Weights of a small transformer language model: 2 heads of 32, rotary positions.
Each number is 128 + 24 x the weight over the matrix's rms, rounded and kept within 0 to 255. Layers, rows and columns count from 0. Numbers have three digits each.

# layer 3 attention output, 64x64, rms 0.127, rows 0-63, columns 0-63
110103097107124127137123152109107099122088144112098135140104149133119113139136123162094113113131116145113114113116139129166116122122108121148086135124191107116167134136134115081134130072117157
146136125105125115099131140111088105143102142147130131161124133139129135129157150095117125123102131121156118143125156139158126125135139142116160134130131145125149113114137100099127133167127126
123135144108104124093122140134130120091092128113162129127117137136182109138147112084117143112140155143174150164166143120181096043110218183157093079188202203140156126077082071111159078090158127
176126088122152130078113108139132112156164143154120166123138117111100147106119122142153122058180166138202154176176117077159191107122184141110140128153109154187157082086094117055114065097134191
133139139155143141161152142121125131125131144133171112146127115094104130123106170139132129143127159118163114146145128132108122153114171149140130135112166161130172103172120103099128128122145150
151108098130165125113113128141133100133164130148106174104114117115122154132136115143134103106139151147140112122148099117118133170120128106098133152107081124137140116136156127106133151126133135
123118148134165174126138132124151148104167111152098158065133131167166135109110092132128120086129118079126082096118095173125107133168154148110144144094185142136129107150133134143068131182149146
137136129136168146109097118121132125104131124111125136133136120164132121107147125125143107150124133135074153096112133122132110124119096131102107133162114117097081161098123154188143136129125071
136098129126100127146114115127128143106123136116175122146105140118137141092133149139118134127147124160120112122115092126152131139117134091146109137120126121088107153132136125137135097095148136
136139109136160107126115140120132119133153124130162120116120114120098139127136143145152108114141128125138158147123124127136139132099123097165127142135130111156150120125117116083136145128123131
156116130129132131160131107149124149129159110140127131094138141154159130147085119113150144143150142106108125188150167106084123084099101105078145157144089079105106124124129086127226151089097108
129121133078114110160141129103123127125115139114139112139142135110149117113137157104084137138106136161126097113102094080119157153165099136140160145152122104128136108162156080117096132160159114
086131100101106101134121146156096122149085119145102136132130129161163114155122109131121120115138131138147147162137158088127127119168109079083173167125063176136114124098130070142200095089144100
157151112117121153129147126123152124112137128113120162136138132096136111096150090107110140167134104122163216120117208178154114136097164168179095093092179150187206127109130189048143133126057152
142155124112132148175137125132157126084140129114140142119149133111137131114156105122091104152107102183125120128088114116165116127159126130166116140107098109101095130123103129111149091129099101
168116110129137146157138100113150119126137133143124150109161127124120132103093122148126141162122134138149149127141122178096152156134105084142124101115093090082128138081163152123101124161046169
108148112114122171109112133129148116088108118111125152108112149127176094099157118112111161132117161098136127147159131130085136092102117125159157144134153038119122147154086176092141088123089141
109128113160141103086092120162115089170096120157090101147097105124108143129113155165149095104135144189151114132145108115164136146159154110090131144118102115100092093132149129114147104134146120
143139136164128158102141109155145123125140114137128115099113120110137125130098125117142168087134145144170140143152122139132125154117167117120097129123095152121136133128114126129129114119108134
161139127139157122099121135129139132140156131152135129115153124148116154122117125128150121126140122136112140114105130115179100130121136145148145111110159168100083142159120141162145110108131101
134128118119138130125108163129152130145156138122110168111112132160160132121136129144157062186137117099078112113128157110103097126122102189123152156134165140142153155177123108138134195109132129
162118114111125131131143085127114168124108112126162100145148118104107159139083118103114145119142156113125145111173125110117135122147119129084136141163092118158140120073116149125088134125118142
127109121120093109112114128116117131103093131089143101132139114106127103101157125126091164102104111091115146112133180090163152139106102113111122132126107143142141121123143137154108187120149131
108139166158137136167115100169084153115112110150166091167130145135127118110087094115115129083157143132123138074150098150121081090175115150125061134182135148123119181107088165184073174184111078
143142126151139142157129137138107157125127141154139112132134105095108134108101121126116138158118123123112131123133101141133095131110127128136123147110138136097150136140124090102138133109073149
123148114127123124120169129125126104110124135111104145134099139165163098133109096082127126143137143178108092124106160137011096153157107136096128109107152100081135146192185119141164159091109137
125157140131183132113087150103185117087171121140130173093104156175132180134139160135151091139126115080134118119146164122156138053173107105130144105163156126101084139107116111169160096123142118
101118155109104132140139121117118122139113133134119127126120148104107115165145155136108129121107132055120102171131134143110112105092134122138149135127126099117110109145134128130107143167147147
093113090097106084094090138122111113142097130132097113165102144163135115113142132132140104118138146101123137186149180139090167100108124096107167116127155099152147062174158123139113140160177204
131119111088128141160136122119153121102131106136100122093097140114141106119135131121100154127113143134163122153106066114158182146153145103158162138076127103110099106195081137099147029110117130
134166105127145168125103136106158141127152139141087127125118139115120128086121159159109104115120169145135115125156079102068105107109130146142126144132114114113096151141093147142147110092135099
145107159110126143123125109144132131137130137127118116103088133107139134124118121138151154111127138130141146139127136143124103170108143139133132131102130149119153139170133136112122146124087148
120150135140166137114117153122115114135160136129151157161115146143095144144160138127152095128117100149103111136109140162156082095131152110154113108108135149084102163124102105134172120110091114
135124166155137132073132136121168134098148127119112158101110161163136127135140126102150149187086110118112152078108130162112153168117119199155112119168158128148172155102149115139071156184099144
130117140145130125092139124142094093161099143135149117164111107111103143123138116084135139110104167141173147154175113154079119110093185150116097164167105179154180149148082106068134138121087124
101129160134124124115127103165116177143107124111141090130132147123151101151146143129143171090142125149124108150124112157135117113114111100133127145115119101122147121121133125069137126130119151
147133114102126152167092114154150140107163112138133135095118120117122121097136110154123117091149112134091133103102125137134121116147084110148134126104106110127110131144119149137150130136116100
123111117143123109118117126141108131140122135133127123132110133135118123115103105129134106123142133087123156120157152139100110132121111103121123141108115123123113134105134162150143151103107121
120129145125108084107146111137082139144102172125135107168135148158138120172137151089127140128135112110119090123118116123137104110183135116126113139131127134116114125128118076138140142127139112
142134146140127158135115130116174108117146147112108117133126134153129137126171144136129091120120130145155149113106143142120129150149129134144136140130103133129151130089123121112129113131087114
151163096116135136127093118129138124113135126146116136129118132132109127117142097117131133096124165141136142173164126164120103121095120088138113159134083112104119117153110148111123128167092137
123132123143128121103117161150156112113137121131117170107111139155142134118134106127138087183114095114128174128107160132129097138113119114146085128135100133124148146099124119117110136125088148
128124114118087140149120113122117143119118133117155129139158145120139131131140154118104128119132134179111129149111136100145084124144137146102121113172062160118085174108109101163183151132130069
117113147140112141150123129124151143121118156095106106148111133115126129105149107144127118142111106129144151128133161179184144149114116100120126142115171147159212118050156102076077160146072191
100128142145164124067102141150137123144134128110120142125103133189128139160175124125185082149117118109125151097144085125122156126138126150182101105180121083109105147108094134136089112123083112
119174129095107132140140161122128150116137101112156142119123125140158114140127113098138139119139143143128076206152119071055122123088123086136116162151066148106131096185141073094116171108160167
126128153145125115107137112138121106124098139085174140157117131145136130138141122091126147100124144196136140139130121137192138116150151115098126131128157108150141157080129151088152086093118132
134152161152141130127110123136155128128167132095162107149126155156128156134129121111160082122148111177130167124126132108125189173131091098095106176137063100147153093097158101098160149124113118
157125127182124140081097128149153092126106120172136112113104108095141157064140142142152107126145124151130103169095140114075155150106076080128211194063049104146153049203142100074134157199131141
132100148112079132143128118129146129131113125103123118120117126144135119136097100124118136100141128143136133123158111139090107116122123142136092117129126166125148120124131114131102135123118157
145136147118157128163139130108126146112137140159127128121100108120102158128130177161124098144129122121155161149098173172174168155141084053109183168090079099097132105096153095150148138210095133
125119114164144132123122153117150094112112124151100148142114106157140130108126143153127098164134131166116163095116094086110107143108148202132119121153122138113134186133099136132133108095107084
145109147128118146129127113109101130130132135136141122143144115130147130129104139126113148143120136060126108108150069141101122148102144140131138132124096133097096103173094120155104113150135104
115135119096100114120126107115138128125071146092103118135113109093135113137158143150065125111127119178119124148107110130151124126162124119118129124112122101125119125142111124096126094104097123
133147094151114143128121133109143130139149141136128133130149109105112139117096173145137126168140158180115135158141114130103123132126133151092111112129124088140134136127144120120135156113099149
132115093130137121154129091123125141108130164150133099133122124091080144091133137126100148087145167128171174152150143130110105151152152149098089128169094147162118112087158131139131165137112103
125127121149121149152114134138117156146136131130143121128138099128107112099114112136120135090138100098117099104124093140139120117121113113182084122130132140112132165117091128109113117110128119
128142112142150127161127127099125114118130129124137149124106139120095133144133128135123103123106129192138126172121161086145143090128145149098131140119130131147108145134140123134194094099167111
130111156143112133101119129138133150104109132124154112120097111161156139157100093118141157110151133170137134141142165135154133132148117072099125124124102141138139129125160133127161152143142120
104123143106102174144156133136134112137094131077132138140100124131155104139171118098101154098124115139156166138126079144157123164111164123137070126137080150139122098078139131113105146134103144
129132147106086129100136132128124097120098129103116129148115142145142100115179131097122137130100111067151118128142159140077165108133100073142152143116054114110118109102123129126172138139122120
116101115131129101122102126129119129144140160131105127119097106182109126135128107162161121118153109065121111109133118177105109116134080076170077126134128154132168132123136140139049147169124139
152159110126144150129096113157125113168162158153119124135120113127090143132158151142149071112149123121121154124129139110142122124133124144138123157128096108128116116112112113094158109142104119
095146072147113102125091149142119132165118122149094117138125125133122116110128135158130109076144150194162108170133117103130115134129137130126127149145089167164152082098148094080114153130144141